Part of a small language model's weights.
Size: width 128, vocabulary 5457, 2.43M parameters.
Architecture: RMSNorm before and after each block, rotary positions, no biases in attention or MLP, capped logits.
Training: 94M tokens, 11423 steps.
Each number is 128 + 24 x the weight over its row's rms, rounded and kept within 0 to 255. Layers, rows and columns count from 0. The size above them is the row's rms in percent of the matrix's.

# layer 6 MLP down (transposed), 320x128, rms 0.115, rows 202-219, columns 0-127
size [107  94  96 101  93  99  94  99 108 103 100  96 106  93 101  99 109 106]
[[124 132 128 154 130 115 109 131 125 151 181  99 158 154 123 122 115  97 125 144 122  96 105 136 109 139 117  87  96 133 144 109 132 122 130 105 128 136 160 105 147  58 123 137 108 150 157 122 112 178 127 161 142 100 111 116 104 108  76 166 152 138 131 150 133  77 121 147 150 178 118 125 133 104 119 177 135 152  94 128 151 187 140 143 146 107 155 132 170 135 153 136 106 121 147 122 129 131 170 144 127 142 106 102 100 159 114 139 152 194 116 132  95 136 150  97 137 140 130 130 103 150  95 126 153 119 153 169]
 [159 119 137  83 146 160 108 136 149 126 100 160 146 146 154 132 187 131 168 180 158 128 140 112 115 133 134 123 144 170 122 129  52 176 146 160 132 131  95  87 138 143 162 153  94 135 123 114  91 143 152 113  91  92 101 143 160 138 142 152 116  93 123 113 132 120 149 124 147 130 119 135 132  80 142 149 111 127 128 136 165  90 105  90 171 122 132 129 101 128 106 130  99 114 143 140 159 146 144 131 157 132 133 140 113 111 157  80 179 118 155 120 164 110 128 130 112 125 135 118 114 152 133 159 113 157 133 136]
 [128 143 145 154 154 137 129 157 121 122 156 129 127 175 120 131 166 145 137  98 103 140 135 151 154 157  95 161 142  99 166 186 103 121 127 171 152 145 119 135 130 115 172 145  79 161  97 116 130 117 123 134 111 165  98 127 146 126 130 144 125 117 119  96 131 189 133 146 133 131 122 168 146 116 103 113  81 134 147 153 163 139 122 130 120 136 115 127 150 165 141 124 129 129 130 112 133 190 119 125 159 116 113 158  90 150 158 134  96 186 157 111 159  74  97 146  92 152 134 156 112 130 107 119 116 114  95 126]
 [123 123 164 138 164 130  80 102 119 154 106 115 117 118 122  93 115  77  94 131 143 161 142 101 135 123  97  87 123 170  96 135 175 134 109 138 106 127  94 125 108 169 129 110  85 102 118  96 151 120  83 115 186 124 124 162 106 131 149 180 157 127 136 145 107 121 130 139 131 146 107 201 109  89 109  96 158 147 103 123 162 111 140 130 131 140 100 143 116 151 116 136 126 115 107 176 144 193 130 114 145 166 126 115 133 135 106 130 131 124 115 112 145 140 147  93 159 121 140 116 121 130 115 105 137 112 137 118]
 [136  83 131 155 122 140 135  98  98 132 149 139  91 122 148 135  88 151 177 128  93 133 144 135 142 114 130 137 119 160 130 111 118 157 122 132  84 162 144 112  94  90 135 101 112 112  87  84 144 122 154 123 118 138 105 130 116 142  97 109 141 126 117 112 135 129 138 139 130 123 103 134 122 168 120 136 118 161 132 159 152 138 144 151 128 147 127 141  98 100 152 140  93  98 148  97  85 126 133 179 110 138 131 178 107 113 151 119 153 101 128 152 144 171 103 134 123 143 114  84 145 102 148 182 173 168 190  81]
 [ 81 147 104  97  97 123  92 163 169 133 184 181 146 119  97 180 127 116 142 129 185 148 117 115 165 119 150 157 140 153 123 149 133 129 131 154 125 149 138 116  76 114 148 128 114 110 108 125 108 149 162  91 148 128 119 120 126 125  89 101  76 153 139 171 129 132 133  92 114 144 126 163 108 105 136 118 149 124 144 117 137 132 170 104 122 127 111 116 105  99 125 181 128  91 166 121 132 151 106 170 148  87 106 154 159 151 117 117 121 134 117 124 149 124 132 107  90 105 123 139 106 130 170 147 122 119 147 116]
 [140 142 112  79  85 130 152  96 136 125  87 140 119 134 153 136 129  85 103 126 103 131  99  73  90 120 118 103 118 138 135 136 137 144 138 165 131 133  90 108 114 139 117 118 153 138 102 133 135 171 110 130 114 118 168 164 167 140 137 138 156 131 114 147 105 105 110 136 129 156 142 113 191 118 128 124 111 114 108 133 130 155 123 137 157 132 138  90 114 138 167 148 141  61 141  99 139 136 128  93 117 123 134 120 102 100 186 197 163 168  96 131 144 128 184 131 130 113 116 155 119 152 101 110 150 136 148 137]
 [137 147 162 125 113 119 158 152 130 141  80  91 129  84 130 127 135 121 177 108  80 105 114 115 147 122 120 105 166 124 138 134 103 117 114 112 120 106 127 110 146 104  90 150 138 160 152 151 152 175 109 102  91  98  92 110 142 156 137 164 127 128 149 129 148 133  95 107 169 114 103 119 162 108 105 144 151 134 172 128 123 124 100 134  88 109 127  90  99  74 150 109 168 166 111 160 131  91 128 161 119 104 124 143 141 119 122 125 113 141 174 120 142 131 168 148 106 146 130 149 161 148 136 113 140 150 150  71]
 [144 109  87 149 147 114 145 146  84  93 141 128 102  85 140  92 127 104 134 129 135 152 111 147 115 111 103 124 144 110 101 127  99 104 134  82 161 127 108 131 163 136 166 135 139 118 102 130 140 110 133 116 133 175 141 138 212 119 153 119 104 130 143 166 129 142 110 111 142 124  96 122  98 147  83  86 122 136 119 120  73 144 122 133 108 111 125 110 108 138 162 119 141 146  95 183 110 171 130 132 143  63 179  92 115 130 133 114 120 126 139 117 167 114  79 120 137 110 135 114 130 126 132 136 161 107 147 114]
 [104 151 146 123 131 157 104 130 133  81 152  37  78 137 101 145 112  94 183 114  96 129 117  93 148 164  97 103 171 169 141 147 113 139 125 148 147 181 118 115 143 167 128 141  94 129 127 117 121 113 110 102 160 139 134 179 156 125 113 118 134 161  93 152 102 134 146 102 164  92 135 144 122 158 109 124 136 105 147 165 105 137 169 115 120 148 129 142 128 107 128 127 148 146 129 108 130 133 127 151  83 135 121 136 129  94 126 133 113 166 121 109  99 136 128 104 150 126 130 107 177 134 133 122 154 121 141 152]
 [116 144 111 127 100 172  99 105  97  79 161 166 104 108 103 118 111 119  88 112 128 204 129 107 125 114 154 126 133 137 120 114 169 149 159 100 151 170 156 123  97 109  98 139 120 153 140 136 119 140  84  82 144  99 155 114 117 126 159 135 157 122 134 113 130  75  98 156 120 111 134  61  84  99 103 112 133 146 149 110 148 129 152 111 109 120 125 123 131  93 140 106 142 144 126 101 148 123 125 109 149 131 165 128 175 137 108 153 151 140 147 125 149 133 153 117 161 127 113 135 134 126 116 125  94  94 156 162]
 [139 119 138 129 109 138 108 109 163 139 113  96 104 136 153 153 148 139 141 131 184 135 146 102 134 113 135 136 102 154 126 118 138  90 112 141 103 148 162 132 157 132 132 112 130 151 137 135 142 134 169 129  95 111 125 123  90 137 209  57 141 118 123 126 127 119 105 104 130 126 160  91 116  93  93 123 108 155 162 118 163 185 134 106 146 156  97 113 135 164 116 143 127 134 124 103 115  81  90 131 175 113 153 123 164 134 135 148 171 147 106 114  90 128 129 167 129 133  88 157 128 125  92 100 123 126 153 107]
 [119  82 127 150 120 113 104 104 113 139 157 123 138 104 128 139 116 151 107 147 165 157 128 113 200 143 127  95 141 139 128 110 106 131 124 148 128 111 146 120 137 116 134 120 111 142 128 113  97 135  90 137 143 127 105 159 178 136 108 143 157 122 112 156 101 121 137 131  93 126 101 110 117 115  87 161  89  94 121 153 120 156 137 135 110 150 151 113 115 170  58 117 152 144 150  76  81  97 104 117 131 155  89 133 161 103 174 127 162 169 123 109 175 146 146  83 131 121 108 138 106 131 142 129 103 133  92 136]
 [146 109 133 103 110  96 112 146 130 141 116 150 110 107 118 101 138 145  97 113 117 114  96 156 100 127 141 158 167 138 145 118 106  97 163 108 105 111 137 109 141 159 141 104 134  98 131 131 130 130 142 122 121  94 143 181 136 113 124 105 146 152 144 120 123 124 131 194 105 139 114  79 107 159 140 158 148 121 137 105 142 149 129 157 132 133 139 128  71 139 147 137 113  95 166 155 138 158 118 170 136 132  41 143 101  95 151  53  92 148 123 151 118 118  84 118 104 112 117 116 123 128 138 132 172 130 120 108]
 [159  63 164 102 115  94 159 132 109 134 140 105 105 102 144  89  89 125 134 139 163 163 150 121 117  99 121 163 113 118 142 112 150 147 111 171 136 125 123 113 145  77 136 135 125 103  90 163 121 117 180 127 109 137 139 130 151  86 127 137 114 105 130 166 149 102 133 110 103 108 140 120 137 153 155 145 126 169 136 169 147 155 152 143 155 127 118  94 135 154 132 151 143 135 123 183  99 122 101 120 161 119  76 130 105 101 145 110 114 128  61 156 111 139 115 118 104 111 154 132  89 153 142 124 117 100 120 122]
 [104 130 133 133 132 131 148 178 155 100 103 130 124 144 134 141 118 142 100 146 131 128 121 145 105  71 133 131 148 121 160 108 193 131 109 118 116  95 108 132 162 167 165 155 141 127 136 136 161 131 116 134  95 172 131 140 102 123 122 174 136 125 162 124 116 156 155 171 120 118 126  72  99 120 148 157 124 129 147 119 147 113 119 111 112 117 138 156 130 153 143 170 103 145  71 131 137  89 111 141  85 111 106 108 110  65 156 145 137 109  55 141 132 120 128 151 139 107 142 125 130 120 143 152 133  82  96 132]
 [115 146 128 117 123 129 128 138 151  97 148  86 127 134 121 115 100 157 153 158 148 107 108 134 164 152 173 123 138 121 107 136 255 136  83  88 132 150 106 108 117 136 140 122 166 133 119 138  92 130 183 123 100 115 115 129 139 140  87 137  96  92 156 131 118 142 129 155 141 117 133  69 140 117 144 122 128 109 131 125 125 147  96 172 122 106 120 128 115 145 150 106 107 152 125 114 130 105 155 125 101 147 174 145 120 139 124  98 109 141  89 120 156 117 110 145 108 138 105 134 111 144 126  96 153 126 138 140]
 [155 166 136 125 131 110 105  79 144 130 110  91 146 149 120 111 156 128 127 123  88  98 104 113 147 111 122 118  93 139  80 133 146 151 147  94  82 134 136 150 117 147 161 105 116 147 174  64 141 153 142 144 111 100 148 150 136 129  80 114 154 110 132 128 147 116 128 112 145 122 122 100 125 126 136 128 157 130 107  85 120 185 137  93 163 128 125  86 114 144 160 110 111  76  88 138 138 135 118 157 147 131 142 150 117 133  94 135  98 133  91 106 136 181 115 141 156 148 108 147 106 129 109  79 128 142 147  86]]
# layer 6 MLP gate, 320x128, rms 0.0862, rows 203-220, columns 0-127
size [ 95 101 106  92  94  96  98  96  99  95 102 100 101  99  92 103 112  92]
[[107 158 181 136 143 140 133 147 135 167 108 132 149  57 126 134 151 160 140 145 134 159 123  80 118 158  86 160  93 154 112  84 122 118 107 154  87 106 131 138 111 123 144 139  83 126 110 139 102 125 164 128 129  75 112 131  99 134 113 142 180 123 140 138 128 115 112 146 116 165 110 135  63 123 133 133 101 142 104 139 190 122 144 107 164 121 113 148 149 130 142 153 119 123 156 122 148 129 128 105 100 130  98 125 132  66 124 154 147 147 100 134 158 126 119 149 131 132 122 113 102 144 177 144 105 141 136 122]
 [ 89 155 140 110 172 129 137 121 116 145 168 132 131 146 153 199 107 150  85  73  84 146 122 152 143 125  98 187  87 165 187 143 148 125 155 136 158 143 118 115 130  97 169 145 124 131  97 153  92 114 131 121 143 150 128 148  95 157 134 140 131 113 129 119 120 153 137 146 146 149 128 125 110 150 117 120  80 141 144 158 140 125 109  68 118 140 144 108 103  98 126 145 107 165 147 127 121 128 147 157 150 161 123 116 149 106 133 138 117 116 133 100 135 108  90 167 152 137 145 119 113 160 153 132 152 116 128 103]
 [112 161 138 135 184 194 141 144 176 146 135 125 180 162 102 111 121 144 140 110 130 130 144 164 110 163 165 163  95 154  91 137 125  60 132 147 147 143 129 112 141 139 129 150 132 137 151 116 104 130 174 107 119 119  96 132  78 110 112  90 146 108 128 141 131 104 141 144 117 127 116 122 120 154 172 154 159 132 120 145 124 169 134 129 130 113 103 116 138 116 126 145 156 125 128  85 180 137 120 130 165 131  44 127 126 109 144 117 144 160 134 108 119 131 155 122 114 143 114 143 118 113 136 160 133 142 114  95]
 [113 138 109 114 136 172 110 131  81 165 159 133 146 104 127 123 165 109  73  95  99 155  96 117 154 139 138 126 143 142 145 128 123 112 137 115 128 166 143 100 102 109 143 118 139 127 137 156  95 132 140 101 156 150 155 114 109 141 122 177 112 108 121 102 124 168 124 127 151 144  92 126 139 115 152 123 101 118 117 131 131 121 131 128 119 125 137 117 162 102 149 150 110 132 126 122 104 118 171 183 152 124 151 150 124 161 155 178 154 119 122 198  59  93 137 129 141 128 166 146 118 139 130 156 180 166 162 146]
 [ 98 139 119 124 113 123 128  97 113 115 141 140 134 133 100 121 109 108 121 132 173  86 104 132 174 157 133 150 160 134 133 134 169 162 139 143 126 155 130 131 143  81 143 118  99 139  94 158 150 119 143 146 141 119 153 119 121  85 106 137 110 137 159 191 158 139 127 132 107 103 113 159 130 131 144 151 126 135 150 160 117 137 158  90 143 100 135 118 137 112 128 142 135 178 152  75 101 158 129 190 165  98  86 141 165 165 130 155  98 144 121  96 165 157  82 105 128 144 124 122 147 172 122 117 165 132 110 125]
 [131  96 141 122 105 142  97 109 104 110 135 130 121 118 121  99 156 117 120 132 152 138 126 108 134 170 159 106 138 143 136 147 151 164 144 157 132 137 176 152 127 120 125  94 139 134  94 123 103 198 146 101 140 104 143 149 130 141 114 114 153 141 130 120 146 113  83 171 100 133 148 112  85  87 136 133 109 110 121  87 123 140 136 102 142  79 112  92 143 150 123 148 125 133 176 140 153 146 145 163  91 140  80 128 113 120 105 163 174 148  68 127 138 135 157 151 131  87 138 169 105 155 136 108 134 120  78 141]
 [ 81 162  86 166 136 140 110 166 120 129 191 140 120 146 124 110 107 150 136 108 164 145 127 144 167 146  78 138 137 105 146 134 120  73 153 134 141 138 143 137 126  92 134 118 118 110 123 133 175 128 136 130 137 155 109 122 124 107 150 152 114 126 131 169 106  96 134 150 167 156 157 144 143 120 152 151  88 108 122 150  98 146 118 136 124 116 136 132 148 148  72 175  73 127 144 104 154 137  95 110 106 115 143 115 130 167 127 143 116 128 154 189 136 113 101 117  94 107 165 104 109 128 105 146 133  95 125  98]
 [143 148 175 149 138 164 126 108 166 154 105 181 152 107 142 116  70 164 133 121 136 139 140 144 123 154 127  89 162 141 103 181 143 128 127 125 131 177 103 116 106 136 115 123 106 124 146 131  99 149 140 158 165 166 106  95 101 106 116 148 137 139 116  96 108 112 103  92 131 117 140 178 147 173 155 123 145 120 108  91 104 138 128 130 111 117 112  58 124 153 134 136 109 125 138 106 102 146 120 147 122 124 106 124 115 119 104  98 146 118  84  86 139 117 119  75 101 160 113 106 143 156 133 139  96 104 127 140]
 [109 105 116  99 159 173 100 107 125 132 182 158 156  75 153 112 113 144 137 133 173 128 125 128 126 161 153 144 158 151 153 175 116 172 178 144 104 156 108  87 136 122 125 100 135  92 130 154 133 151 145 131 138 166 108 107  97 126 134 119  95 116 125 130 110 144 125 156 107 124 137 120  98 134 131 111  79 156 171 132 132 132 182 102 125 115  73 133 143  59 141 121 113 115 115 138 141 133 107 126  87 119 105 152 149  94 163 126 118 117 109 137 138 103 120 116 116 157 102 124  93 146 145 116 133 100 137 140]
 [ 90 181 150 124 125 126 130 118 106 123 159 140 155 139 128 110 101 149 115 108 174 136 151 145 135 163 148 136 170 128 157 179 139 152 104 111 161 153 110 116 127 145 143 106  78 104 110 129 120 103  89  93 171 131 168 168  84 124 121 141 126 134 167 163 118 100 143 118 127 148 116 124  91 153 134 161 138 138 115 155 137 125 140 110 134 139 173 121 128  96 115 128 101 159 108 126 135 157 154 117 130 113 128  96 150 147 126 134 102 147 136 141 168 145  52 130 117 122  80  96 107 152 155 152 125  92 131 157]
 [130 132 158 134 130 159 110 131 117 140  91 122 124 156  97 133 130 171 149 111 108  84 143 139 106 124 109 126 123 119 136 118 179 162 125 144 106 105 132 114 122 135 147 122 122 116 112 183  98 113 143  88 124  91 148  92 138 100  84 151 126 116 105 145 165 157  98 184 147 102 148 168 131  95 108 134 115  70 140 128  91 123 142 149 154 168  99 143 120  69 109 125  90 139 131  83 137 161 139 144 115 128 118 120  89 152 168 113 150 152 118 157 131 154 104 109  97 145 159  95 125 155 121 149 102 140 133 126]
 [102 165 130 177 180 135 150 101 124 136 133 138 162 152 140 120  99 145 157 135 141 141 145 132 160 164 138 177 134  95 119 154 148 151 139 127 133 142 125 119 125 129  76 112 115  62 131 120 153 143  85 149 152 124 106 145 125 128 121 139  85 107 115 149 108 152 109 164 157 100 139 153 130 116 131 158 114 132 149 134 158  86 166 130 112 143 158 124 143 137 104 132 155 143 117 113 146 183 160 129 172 115 110 105 189 122  89 106 100 156 120 158 131 123 154 150 122 166 138 135 130 131  98 131 124  72 115 112]
 [115 145 150 101 112 127 130 123 117 151 108 133 154 115 123 125 116 126 107 107 144  98 116 130 153 188 123 105  90 121 125 130 149 103  98  97  84 139 101 131 112 146  89 129 142  92 108 119 147 107  97 122 133 124 128 140  99 130 136  98 118  79 153 148 132 121 194 176  89 146 131 144 119  61 153 123 150 134 105 174 160  91 150  79 112 113 138 100 154 140  97 131 110 131 140 106  95 162 168 124  88 135 138  84 141 115 127 161 108 138 131 120 120 155  86 108 128 176 119 152 127 163 125 119 106 121 124 130]
 [ 78 172 101 122 164 170 110 128 142 157 169 176 166 163 122 148  99 138 100 124 108 128 139 132 162 140 152 183 133 143 115 129 131 128 126 127 158 106 154 173 118 125 119 133 135 142 170 128  95 131 110 149 139 101 108  88 103 119 146 125 111 137 169 138 100 157 122 100 109  97 100 139 134 111 119 125  74 143 130 138  99 114 158 125  96 122 131 144 168 102 128 114  99 124 113 117 171 146 158 149 142 152 155 109 150 138  99 188 164 141 146 158 128 143 149 149 116 136 138 151 173 114 172 136 113 106 119 130]
 [119 171 129 164 122 141 140 116 149 146 127 125 117 125 153 111 111 128  99 111 116 131 116 174  85  94  98 154 134 126 135 134  91 129  98 108  84  99 133 131 143 170 155 130 130  84 140 155 102 129 111 120 132 165 114  92 128 136 146 185 149 170 127 113  92 159 147 143 137 104 135 140 108 164 159 180  78 109 107 136 165  99 123 135 126 104 108 145 160 144 138 184 115 149 104 114 109 131 136 103 111 103 101 105 108 121 142 111 176 114 100 145 160 126 108 156 122 111 175 104 130 101 169 149 100 128 126 138]
 [122  91 123 173 149 145 105 121 135 141 108 173 124 140 157 146 122 104 112 107  85 147 122 123 159 108 125  73 111 130 128 124 105 108 109 132 149 113  79 158 122 179 152 107 103  95  92 141 133 163 125 113 139 131 120  80 115 126  97 126 129 130  88 144 117 161 153 101 102  97  87 115 107 138 138 139 109 144 130 118 145 180  92 116 126 135  78 127 176 123 145 156 177 147 117 140 117 126 136 117 130 126 145 103 145  99 151 132 115 115 135 129 101 169 162 166 106 116 140  84 146 161 161 104 157  99 102 120]
 [151 131 123 157 142 115  95 118 173 127  95 159 130  89 157 153  96 143 147 107 142  78 130 127 108 122 127 149 142 129 157 111 138 128 110 137 110 177 106 172 137  99 158 128 112 152  88 120 133 144 167 107 163  78 174 102 103  87 123  88 143 111  65 148 142 165 144 173 109 124 142 173 151 122 128 145 162 119 119 130 108 113 142 112 133 145  94 125 135 101 161 119 129 145 136 160  88 167 104 118 142  78 128 109 112 108 109 128 146 137 128 124 133  93 149 116 123 101 107 165 138 145 127 129 112 101 101 130]
 [146 150 125 155 112 151 138 159 138 155 113 135 156 117 138 115 147  90 107  95 141  77 113 115 156 141 114 133  91 118 167 147 109 132 148 129 141 128  65 140 137 152  65 143 125 155 118 137 114 107 140 102 132 148 176  92  84 165  91 108 107  71 109 115 109 115 127  98 116 128 157 127 149 109 127 161 144 118 108 132 117 112 125 113 123 116 129 117 166 131 123 134  98 133 118 112 107 128 136  95 157 126 158  77 160  94 173 153 153 127 164 117 105 143 139 121 120 118  81 111 156 175 119 133 105 122  99  85]]
# layer 6 MLP up, 320x128, rms 0.0874, rows 203-220, columns 0-127
size [ 90  91 104  92 103  94  96 112 102 103  97 108  91  99  96 103 106  99]
[[133 123 109  96  96  92 139 101 200 119 124 144 133  99 113 101 121 155  94 143 138  98 109 151 164 101 161 182  95 136 144 172 141 145 154 132  84 138 111  99 137 138 153 117 124 149 119 156 140 134 150 123 143 104 155 163 122 122 127 108 105 134 178  97 135 134 144 124 142 148 136 111 122 127 114 162 112 139 137 159 111  75 117 139 165 141 141 138 158  93 146 112 127 144  99  76 118 138 139 131  80 151 113  88 113  75 133 114 167 113 124 155 124 153 145 128 115 128 158 152 141 146 135 133 167 161  97 105]
 [ 97 149 132 185 121 108 181  88 150  98 125 178 118 146 144 105 131 161 128 121 140 146  99  74 115 118 139 146 141 140 110 146 133 130 116 126  96 118 113 142 102 173 151 104 138 101 125 112 197 143 102 105 153 110  95 126 104 122 122 159 101 145 120 121 151 151  88 148 114 129 123 103 144  92 161 129 125 136  94 108 143 143 151 138 180 125 159 118 123 144 100 144 169 101 110  88 111 126 133 134 145 136 132 115 169 122 141 117 149 121 124 102 177 149 122 141 134 176 114 191 115 144 144 140 139 102 147 142]
 [110 101 105 135 124  86 129 106 129 146 115 125 141 115 108 129 134 116 145 134 130 112  62 188 121 134  99 114 127 116 175 153 114 114 103  75 119 121 160 122 121 140 107 142 121 154 101 154 148 152 106 130 150 155 110 142 138 152 110 133  82 165 127 111 152 130 159 104 116 100 104 150 155 117 134 107 127 158  80 119 119  98 106 132 160  91 112 119 157 165 155 133 112 103 102 150  95 153 117 148 104 173 151 148  97 117  94 133  91 142  94 120 103 127 144  93 163 108  83 115 132 158 148 117 130  96 177 121]
 [156 141 116 124 152  78 114 140 147 154 136  89 158  99 130 116 124 144 114 115 116 158 113 132 129 152 108 155 114 116  90 127 120 108 134  88 116 107 161 113 127 159 133 145 123 119  99 126  80 118 135 127 101  85 158 181 102  95 149 121 139  91 140 137 173 114 123 125 105 141 153  90 159  94 135  86 112  92 116 143 163 150 121 105 158 122 150 118 131 173 170 122 157 133  89 162 153 112 166 101 142 106  94  85 153 112 134 150 142 138 134 112 145 144 132 133  81 140 165 129 106 115  73 148 124 113 109 157]
 [128 122  95 141 161 171 101 130 171 170 117 141 177 130 144 121 110 148 112  94 123 148 133 151 140 104 121 108 120  81 132 138  76  74  88 151 147  81 158  83 124 136 148 129 128 145 160 124 134 151 103 114 137 117 116 152 112 169 120  93 150 128 124  59 124 115 101  91 156 152 158  93 130 118 149 121 142  74 145 136 128 138 140 128 109 120 103 113 141 137 117 100 137 132 122 175 139 107 125  76 136 129 139 156 113 127 127 125 148 137 140  96  94 111 177 144 124  96 133 134 119 158 157 124 145 148 119 102]
 [131 123 111 101 151 124 109 196 113  84 132 146 115 116 131 169 135 143 117 112 165 111 146 119 151 125 148 185 155  96 126  91 112 137 139 138 159 129 145  54 137 143 104 135 105 123 108 122 105 111 110 161 159 134 179 136 141 113 175 105 136 121 124 151 121 112 135 136 149 124 142 122 119 114 109 176 150  96 142 129  95 106  99 156 129 147 151 149 127 110  77  99 114 170 122 139 127 153 147 116 140 148  93 105 104 125 180 123 117 153 145 165 103 138 153 169 104 147 133 120  86 145 153 131 147 109 160 130]
 [ 92 144  85 114 108 123 166 105 147 124 156 106 155 131 181 123 190 151 156 179 135  95 125 133 136 189 127 122 180 144 147 123 127 112 144 137 143 128 119 149 176 116 139 139 157 129 104 150 143 144 147 116 149 143 131  99 136 131 127 142 149 147 154 124 132 163 141 168 105 173  94 144 124 132 136 136 140 130 118 127 117 149 149 118 133 152  97 147 199 161 108 110 132 111 126 110 163 142 106 131 137 152 168 106 145 104 101 117 100 112  77 154 136 111 127 125  91 138 138  90 143 106 145  93 126  99 113  99]
 [144 109 118  91 132 140 113 143 121 124 161 144  90 144 133 169 150 168 141 147 166 152 108 146 103  87 175  96 132 124  78 141 126 160 115 124 136  77  91 111 147 149 146 123 183 110  91 116 144 171 139 114 140 151 115 123 140 120 112 145 105  75 129  97 116 106 156  91  99 124 104 146 116 184  73 110 121 107 162 100 129 153 131 136 134 102 115 118 129 150 171 153 137 129 132 144 129  98 138 134 120 116 153 127 116 136 136  79 132 103 123 125  85 138 110 132  80 176 126 128 112 127 122 110 130  96 133 115]
 [124 158 156 136 141 132 133 207 164 144 110 126 166 155 104 148 125  85 103 130 121 107 150  94 124 126 124 145 148 211 157 175  84 126 161  91 139 160 127  76  98 135  98 128 102 110 129 145 152  82 143 112 135 139 124 161 149 136 124 101  99 143 105 111 129 120 141 128 112 131 121 134 113 119 140 162 109  97 157 120 129 106 107 126 102 169 137 166 109 116 156 136 100 145 121 152  93 149 113  97 158 137 141 111 111 144 158 139  99 118  96 114 131 129 143 134  95 136 178 113 126 119 100 115 144 113 134 149]
 [133 152 132 162 146 168 156 112 134 133 117 121 150 133  82  66 101 105 150 120 130  83 132 110 122 136 137 169 136 150 117 129 184 145 116 132 104 118  94 143 143  98 114 130 142 156  77 185 110 106 140  81 121  67 103  98 129 124 124 154 138 121 113 128 105 113 171 117  92 129 118 130  86 104 150 149 129 100 116 134 123 129 161 125 120 121 129 149 102 127 138 123  97 117 103 136 125 166 110 130 157  86 113 116  82 168 103 117 194 134 110 145 125 109 153 134 129 139 154 108 140 108 133 164  93 124 120 140]
 [ 90 117 127 141 148 138 158 141 120 103 133 146 131 121 105 182 116 102 139 124 114  94 142 209 100 141 149 128 134 124 178 112 134 141 114 117 125 131 127  86 162 126 132 107 138 100 130 105 131 122 148  98 141 140 153  88 126 142 105 148 166 152 185 124 119 171  90  94 101 120 109 113 116 153 130 157 145 142 109 129 130 123 124 166  71 139 147 182 114 115 150 127  95 140 128 182 138 151 138 207 129 103 102 117 131 104 150 128 130 132 127 138 118 143 122 137 129 109 150 132 105 143 115 147 164 102 157 139]
 [ 95 138 131 147 116 157 112 160 131 137 107 122 120 135 109 117 140 133  69 121 104 186  84 122 158 168 151 159 123 140 129 142 161 110 131 126 126 158  97 111 112 145 139 160 142 137  68 128  77 111 134 109 118 106 119  88 121 128 155 132  95 115 102 103 142 128 120 137 135 101 124 132 101 192 115 139 174 128  86 169 101 151 121  96 133 138 138 129 174 166 100 129 121 125 131 130 117 116 181 133 160  82 120 144 156 113 120 118 159 128 107 169 119 157 155 114 138 142 113 170 108 156 138 118 135 152 144 156]
 [110 151 138 179  97 108  93 103 101  88 130 137 102 120 157 100 136 174 125 137 137 132 124 149 125 151 117 121  97 110 117 159 156  83 121 139  98 160 134 104 127 149 129 171 179 161 124  72 133 170 136 138 116 116 114 121 156 136 143 133  79 103 117 141 139 106 138 110 127 121 109 121 152 107 101  80 141 119 115  88 141 118 132  93 120 160 167 142 130  89 121 125 122 140 117 118 113 129 154 109 111 162 110 128 108 142  46 124 100 113 130 183 136 144 136 155 134 127  76 114 137  87 121 106 138 134 121 131]
 [153  95 111 128 101 109 128 133 119 181 128 144 124 153  94 162 149 158 107 129 111 140 163 127 116  92 129 131 113 166 113 131 153 138 147 105 145 141 184 146 163 166 121 130 176 140 166 112 126 155 159 103 121 126 104  87 146 119 172 124 166 169 146 121 100 117 167 148 107 128 149 143 122 131 129  85  90 151 146 106 145  90 116 128 110 146 132 169 135 152 123 115  83 104 121  99 102 132 127 110 116 170 148  85  95 140  99 171 113 133  86 135  79 139 124 120 154 138 117 108 121 121 154  97 127 123 126 104]
 [108 151 135  98 141 168 143 121 133 129 190 126 110 100 129 159 124 152 176 109 125 123 154 127 143 159 103 146 115 138 134 132 149  99 152 159 157 191 129 103 145  88  82 145  99 114 146 143 158 112 132 132 117  78 138 188  98  95  90 101 132 128 128 152 107 125 105 119 123 127 101 137 118 127 109 132 142 122 100 139 113 132 146 113  83 155 150 116 141  85 104 108 125 133 174 144 146 147 126 149 111 107  96 133 153 142 114 152 134 124 118  89 112 101 136  87 115 166 133 173 116  97 131 171 129 154  84 135]
 [123 152 154 151 148 131 115 151 150 130  98 120 138 126 129 141 118 112 149 133  96 132 153 128  97 154 110 130 115 137 169  90 133 136 187  84 132 119 116 145 134 142 127  99 153 122 102 112 134 151  83 101 145 158 178 129 153  96 132 116 146 165 141 120  97 130 106 150 171 141 161 143 110 204 125 135 161 157 114 149 158 162 147 120 125 141 108 120 148 142 171 104 115 111 129 150 149 116 101  84 133 101 145 153 134 109 138 136  80 158 175 124 134 151 109 125 164 105  94 163 114  96 160 136 142 147 170 113]
 [120 157 140 142  95 131 117 119 149 171 122  95 140 131 143  82  94 173 134 167 178 201 164 132 147 108  92 153 132 133 114 112 150 139 136 151 152 110 117 108 120 145 136 116 154 119 153  84 102 123 120 115 167 147 107 152 137 113 132 156 151 176 127 156  88 143 113 125 121 140 122 109 135  88  87 152 128 165 146 130 117 156 114 109 155 149 143 108  84 135 139 117 113 128 114 171 108 162 144 174  94 120 138  90 135 112 156 109  88  95  92 149 149 150 139 121 169 124 133 120 102 150 123 131 136 139 141 134]
 [145 156 115 164 135 138 125 157 124 115 105 119 135 109 128 122 114 106 116 117 142 158  97 144 150  88  97 102 155 117 126 147  88 116 131 109 114 128 133 124 153 172 164 171 151 147 162 115 109 188 168 125 105  73  93 121 164 124 145 170 108 124  93 114  85 123 110 153 135 126 130 108 153 115 135 121 131 130 139  97 106 123 155 185 108 152 118 152 173 107 143 163 100 145 121 119 148  99 166 132 179 131 127 125 168  77 119 145 118  95 122 153 104  90 157 135 145 106 138 108 130 101 136 146 114 146  97 131]]